From a checkpoint of a small transformer trained on Wikipedia.
Size: width 384, 3 heads of 128 (1 for keys and values), MLP 1536 tanh GELU, vocabulary 9349, 40.3M parameters.
Architecture: rotary positions, normalized queries and keys.
Training: a variant of Adam for these matrices, 4476 steps.
Each number is 500 + 40 x the weight over its row's rms, rounded and kept within 0 to 999. Layers, rows and columns count from 0. Numbers have three digits each. The size before them is the row's rms in percent of the matrix's.

# layer 6 MLP up, 1536x384, rms 0.065, rows 764-895, columns 240-287
099:488496556477454479623525461557514484483507534523520451541531474473508565459488525548463545496538580478561430497473426509502466542401492485488485
100:560539441469507537459509554532462440478480501497388516452477526498545523511472548531491475515507562519535473478523514456474505434427530469560445
104:479514562528533530475554497462452549443532530515477502489477521490468450537553499519546526476536508457556463491534494498440537484474530433596568
102:515411529565515469570564534518489491536498499472459447591527591530547497459532487475533558529516451442585473481536465507523511553477517389491490
104:508533552477433565482569547500512457503439487523448613493488572602490623467510455513504496499519566522511502458608477428546492496474505542530514
112:530494441439483552480536505493496462570575542490439486485432519542408487543548565483475515534464525424544478521542476493456515520495453491507491
101:538491511471497581510519507501564484547484486489522473525519535484489559519515459474434432524463507512639518545458407517486465493489504482438538
101:523474492452558525496530481505536520458496560517502441512534406499496460470546500498556443466459454521478411478527514474440521476477473452508464
098:501563558484542464405477540531506471489481502452438495494523565559507454456566527477559564530492527478525536496476472506611556441547472410556407
108:457491504474381593519539543439423465461488563490533479489575460534476493530484463482514567538535539474495509467519486461457493446472501489558517
097:397585513501489563451526507489496511525526551497503493477494482468549448493578538483457527528466520516498497548525498513579519497507506518558481
100:474531460553493522493504547488518541479428528475429507555494469603542497501585507525454494521488559434598505474587438428495464524508477526451468
101:455436510516463525496567514516500463511504519470556511573487443531531524486497380486412474514488495436516556537547490463432543560459592502472528
102:501555419512420507541526537449493533499437470491505480578532480483462448536546528502501521496458518536588444455542476504509451525530483426513480
094:459458532558497518515538496424509412566529464455474547520515532554426516493500479466488461556496542458526464471517471490464461478557536560469535
105:509504552441426485462577516488524483565480468451551440498514468577524529474550474554437447489512559480516506481561533557538514514520467486540492
101:482479506569491464486545479560534510501530511496576508524547466528496539457521408418466390484510516450533439500507528523589473520496491505467488
107:517455563462436524485599512471573522545483492471506505486460502514486514474582609466527456518468486504543496494536516525454468512529549476564525
102:555460459494499507551519528496522393530512531501487448502590433509472520428530485479500420523511504423537415454514429484537497512493526485535506
102:563572536528430477533526527500532464556542544537514420516496458472537445446526451481544498552502484394568433438468518484514501474489490409534509
096:397448504493558499477459537532483518488536480421485539469503505559553507533548461499428501498513474446502456508470485482517532472574554502543490
093:473490493491459562582521508500478459517473496491515516562502513511454581564562524451480510495495520449495478493524502578465483377504482541518486
094:552510509577444556462553502459388469563427559465517488543528558587485571512523506509521437535502572538509537596534498499460473467510488440547486
105:477475504468466524509491519552465503500480546492476495526454486553531542461548514452496460569462580517505478535481550432515480484473498473557507
103:516451526561537550549451487507527497480508566486501447555521441473458528509516492433462487480516524442530512498470482513507450521502508463478524
101:514526485491471485523590530475532480475475497461571504567547424520535505500476467538521454558467490478517481489480554431468447485559527527575498
089:545452521445441521468498526491523500543527565418495505534535556540555458492494445533511473537518527521511502517497462528491579437542539443510451
096:426493464526496502525518486478538461534468578424453448528492513586492548502484450482457540518478516445466476559552528488567451502551461468497508
106:472545464501404518551506479536500574446475570457480545522497489510469551441540478515494504532505485498577503538490528492535469497507493469541469
101:521443483452468528530524527453493415492466489435466417485498447543484510473579538474517470473414507519542452485544537494471496477490478521529529
104:445490586451465571462483527528481486468463547478449473479537489487496592537505504500447522494526534438538547508575525522557451443475486500524455
101:490555530387415553501411474547419481444530472408431515475521534554449530504546439394428515547488517452499493442485464464476510512464467468551472
105:479468481520573529498582538534464526570521576450498494549455522554478451543529500555468552547477532483555459501518490498490432479508543520526459
108:500477450581502435548523561523536458541526597447529527495465546538506493510505459428488516475492543472587497545569535534468434513505515460502523
101:477449515597513501494534492510559546497520492481481482475493498558508486482475436513512524517532466540509534552530532486533459526508486485567522
096:499479393460524500581477510469493477497502578510509484545511512500501585470462505549487519595525497501516486506474563493473481489490533516442562
102:468383517491535503524606508519550503433547521469505473485452439508501530565484456516461515517533501417512476545500583461547506563541485499441492
097:476502542502484488563612584493443510503479491478445557473572552454521507442521546497538439553486544525546508482447492482468485503447478502525468
100:497473498513525595504457524518558439574445565496479494503516476547487468490503493476503494465498449499506494522568496432468510576474518478455533
092:454492513470496518499582595526462480515498486418500556479578472494500441500533454492503471534422495460498521516543464446482477444603562528496450
098:496517548474513664411476563491536509467511506547531532535439444487519463417523444498500533510534476480575522524536487444525522529486510529502477
095:443557493437513494446467486488488549468514532459478490455528462531481553511541439556453514537435542522490464501481542502421415525526476561539525
096:494432449481504454510492507458447470484446456501483510563536490498419457492554483534568487451556532457527483511426512473499473477517519431545499
093:512518536450503605538464520525536463499509538497497576532438511465550533536581487479472452519420537513549531452504575460512488467585565527469446
103:497450487554439496477535520482532455460500458485572496569510529523476548513527509433527460541514537488511523475468558507548449528562512472482462
100:495441512481540510555534475515465435459522470458509433482443535503578542545571554476462388437454479489554509457499500502515524525526462432454460
098:483489533508482572452514546415480484476537544477500496519489525579435519589547454460476567513556572491519470488600571506610524503472517503521453
093:504495526527441520518474547456470544466521452482480488498569521500414442492528553474401530495536532466510543469519539538476524520488509536426511
100:459453472512508487530490497547430450472424493443434498470586467572505528565517544477522510523477518486498531482487514499579490440464440544519467
100:514467470506532509556524504465439524526540505500526556601482516537441501536481438477509531537559582440546530558532514495529481506549541527429497
107:530493478532504501515466526453479528575504489499491444520470491458480516458504483561567470493544478497520427587503442510462488516488546429518548
100:425547492548473568509403509467473457561519487443542528453459587543476549515469562536487495469532549528514510540478544472457475533519468452504524
099:525453496519520516511489555428458477561510382495520530511613490426491467488544430537523538508500544465524500571574492503513463509539536521486533
095:467488528571501535460560490508509513509398478499486564487524551507566510517552509527493546530497579481504394484647554570479471502543473430511478
101:494465543608439539457403492517527464597591529448414502521462503546472510497540433487460464558514547427552476514478454468446468559440479490461554
105:493512495525453510554490521454472446480450506450513539608592508560481512456607436466448528522482533494498543493533511524513502493617512450527514
101:403507425468487524469431540542517509482489563499393495521529476529473473509509559564478494451476543484487497484550509503528479532525477500603561
098:460480440449505535481525492543485469552525568540553385479479438561479450502559452518454499485452512453548491547482551468557524474578480472477521
101:512447485436494531462539519521545484485522595478465534472433462632582563517526474423510457447542512474571494509523564401503441566577512503539523
107:501487470463531482590544527456513508490603447490466445528483468506470487481505488451531493494468575423522516481479425563458483490532591488536520
100:431545501457463540445515504527474469543491543412503562512523520512423455498522550532483480433552560481454544420486485485514474480467452499468562
104:530478546502474538543527493453470477449518466468458479486510535484459582497514435398466499561585527524553482400552557463476474509517485478493549
100:507506480521445551511537518454511545548486528419547524529598520537403468439451563394511521534514538402486499473487501454502507470533477503487485
095:574476572507569523528484554545476508518444522501479499485503432532610510498557469510491470491511542480530522453622573498496523512562532478470458
102:447476455488540497515515576486455480439553532502418570495469539477440510487579475502547496582523483460557455490521462505505534571494465485509483
102:502487520529538466493466596511502502508567476487480405511572446492505486566495473445470459476536548454495474575480452567481498473506517445475476
101:489518521521486510544526556548533451536481519445506513461548551518443505562490483449462514506523421452570432507544438540478526513538469476515514
102:507497519541500522420512488558461479556553470544565488574529462502472538425503385562506566495543509482512506531519464486465478530508512420478473
101:476488495477441511518536489538478410488501526475467510600479503548505522440605491494453561429460534469587505540496527500522473587517530439526490
093:487535510589506496515443504463463461494507461476547461538580545484395490527509506448459500537540525485499524524515575442468471495549495428464472
100:447462498559481510473500531467529511532452552516514518493499513517477540542574530477552490544575531447513522541534557539495492470555477485501506
091:478476570438511569581490441441525436468494514503520509563559532535504500467546452548491448447481544482585444562501507493501513482514460440518530
096:507542489559505534450425492498520492583532526507481555537447515507430470562564428489547498466521563472492438479490480501506521557551511396519465
102:497498492485545528501478554493496453508476487562471424502498537545507489548515546463463501548499480461579437484499618454546483597538538498509479
096:468522512574466485487573504545460485474463506375459489494470537496561477475514521516546510501504517522502507477513454529512441504576530509491504
103:378502482460427492471551499564411530484404592452498507511480498541503549558478529553522537453470564499521545488511534515538528460471510457512479
100:532547530557498550508488493474517488435498499479521505544586583551479498479522499440462500527533504456503474453516518533430488422496499404543497
097:432513427533467475496508498485448472450461503470466467517516504540487594489480556471501526480556534448505584534584498537517416599486491485447497
104:505526544545524493471534529503492551475481533505435505540503460491478451499499521418494524507485546424525607422507476502447508495486472508475479
098:517456449461498502530515560490516467486509481461536490525521463562544486551525534465506504562491558374559468528480422483466440484523534495520495
093:489475467594498531446548525515562467439441510528538550543469494587520559498605454501457476500505583463518566474513456445562476465475513458466438
095:490479456467475581463544555460530503539445599405505454459528430569491455593530497475545524517485532480462482480504541493535514467571570481528469
102:508503387445535461486528504548436456469509471513537531485505521444579560438505467548537453512528537449522470542517497536436534508506543423538469
096:506480462519379543492514474552574428505487564490512576528475429543492509518546487513442560456434469448559498556496490471500459501601472528537459
108:426502427473468515550473511486463506492494486504421504532557427479479503563519463487468566494514538412470477439496535517474514477462517499498534
095:454447470575515505551496466499497491544507539520487474468516452520502509483565416576554481468505533467509445527494475545434455514508543432518564
096:448425538530443450532516472412542529511526441498405512589516553550462515435477493488471474499545522518522506516551492457565474466488517392503510
105:506525528473544525538457511482480511491494486460465524476488506569543509506504422497529532495490488478532524478505466481546530546489436517612482
096:547465517414570536455480558485523519543585546490500544517512467481511532515597512475501498526512549533505534471530419455444519468393539494500507
102:581540424492529572498522541545485468525467564518556512487495492527528565485521514453539404523446481458564502491606518492443477520521522472495537
097:586498522513515506478504508512552477460520487468531470566499466501544550471578449534487564456495479440530565496529533512494459462450510467515519
102:476514496471479553489517509475519539559453586462496503538447485590511510554523489470499518468500491499517503537555465456511523507579488463505492
096:476439503559450485451579475485567544518520470467529447530499532513513478493500503528492374479434491441589535544496526481513481524517514484533532
103:525489498507508470442508495513483450552463556501503494535458537505465505493506468512442568495455512397516591482556516462485522545513476484463490
094:443436472552594494482493527533471482483481529456525555497528479519470468565549431463552488571513500373497508458534371492438468476517522487457489
096:483431513439510483546563496516462458446453575491406431509513450569447498557498463535484471444495545427534463500579518500557447489498463506524508
103:556458529454544525539572535505458446479483548499503486541511462484504533506508509496487412480513511464540514454539539460515463525469510499518547
098:505390445547465532475558508464438482497461492410491474499514583498524446528545555419518484533470482517589502453545492545485493525494435557552463
105:537460527448594517502579543477447452545498528467458442519544519473518443569515539478431476468494489476524434459513529454468517466470512486475503
103:566431516547517513590523501489488496456484470446543551484565503544531523516554510413530441527563509417482560521533579511510457568528550446452549
098:449550551457532537548494469507427522440524514462466473500494558537448449534563499556453565491456512481512509578493536477536489428574562503510448
118:485510499532471495506552579497459499580482533472529535557479534529513517532511401497476528518506518444508531561523606469529414515496526473464447
098:507468486462457520482468494510552526541569511460533462502512417527472525555557470510450567447487495471525466574548466528519479520501474516461547
106:390496457461404485529476566552478462455459504456507525487551561500540620559562428534460549520507509511520481529517525440510491487567479508492517
101:485540428597493532494471535450486591421453496499470490508564496430477505525523533474496596558513597454522522477538469467534488468501483484530492
103:589491529512483501519475524543518459441551524500394510458541473528498545506526452478412466566432587519585515439511492528463422538514461457528531
101:555475444594475516537496574491501525522510489482516482507483439505550459551536456565468474484570521455501496557492470464527506520483499487549481
100:464449499501512522516517494494514503503485584491464486550478507511412433507529549517536557460475513460598481461551530547572536481495476511547476
098:479532498535542474430438533486537497598440500504471543471499511551537520519531539473486536532417536466523504597536472484560398565570481477548461
103:472502424553471515622522506491511520436490450506565535515554469506504548461473485517506477572476573488553377463499554531499547532478518492560553
104:438497477542513517546526525524463587483468537470450555507435495537539441501465435536495534492524560477553448450536477504450437496535548459512509
096:449476547483516522494466494470471555490505494434524590531564455463457503508555461479465512555533492439471505520481492538483521511508535453514471
095:489542548512487608590428492501536511528527441510465472477548454478527496512514482512523498541513474465600501514500493507421485539497466458507502
099:503449542516517548437473533471478462457435448492465495560535531535481534561575509489427414495562518456505422460507518459477423469523500549531509
100:442495476472498483457438560561556492515484562529450491447483418516553508519496503506525465523472597502523462540559530457537530420504518503484511
107:522535472501503529474506593537503462492458494462415469494493428511529542507508576549543460472462504472569556517472495466524476504447440565555445
106:481505462456497548511480480539521540534499533487476434531462414576511463516483516548523490474502490474501462496491469527479544440538504439583472
098:507492467509486449503498488427472477545457477474491527635517480488555487465503440470547444430446569472535421518508432482510524512565507438481489
097:458491547490485507537535459490572518571552502475504437514518420504426486493558482470531514487513503465547542448514466526481506548507500463449540
102:386521533458455516540498497497510495485495464525490512528496520441481567467511556548416532513505510443566536493558566533543463398451510476437530
094:549567511531393544463494552490481519563442590479541431474519443509486458558478514478472497470494487512480467555523475442487528472583538464579502
098:513451471556454506501511482543508481494515526506529513505463523564473557474554486501500541516523470467526520545584586447466490522500526433484493
091:521475514500499466540505527506503464508490498426474461472554461465476519504537487538511443500475524494603443480529565494545533520502435408485460
096:446480470520414506587505555529542518498537443392571433521488553548502481495512465449481502490539483439500526599540508489499477605517580468446484
095:479519477528460464434451462527501489493534490447478533526496534543516469462541489550483473503554540467501534522485477500513472512484416531464507
094:495528563573540509549534516489536503445460516495445480515504509468490499515531545426548459479512497504503466492498461486455475477484482489405461
101:526497435448446535535418495501459513503513456484508469506545509486453589550529459447507573580476557484537530570503513445461508446457456504569518
097:508534517406529525499542458470435489524429441482522468515542491453506488455477472442491510478564556531484539481500539552498432491476491489572504
101:525518457569429529454501516475522450546496487425494522510554473492397559482536552411444483531547553494520518518575573516470556511482463465543539
100:474438517470498493510508554454393457521487480490511485502544557549421440449497500450409582524483543491534566575483412530433441503463491471517462
105:415530496570441499502524533557457508588522513490499567512439507531514575432533497482484548446456536481524475595454444467500483517552523443562493
106:478510542495475470505460511528518558531508557457512476509415441536447512507556568469526501447472526449484529535526514460488454524550536520536419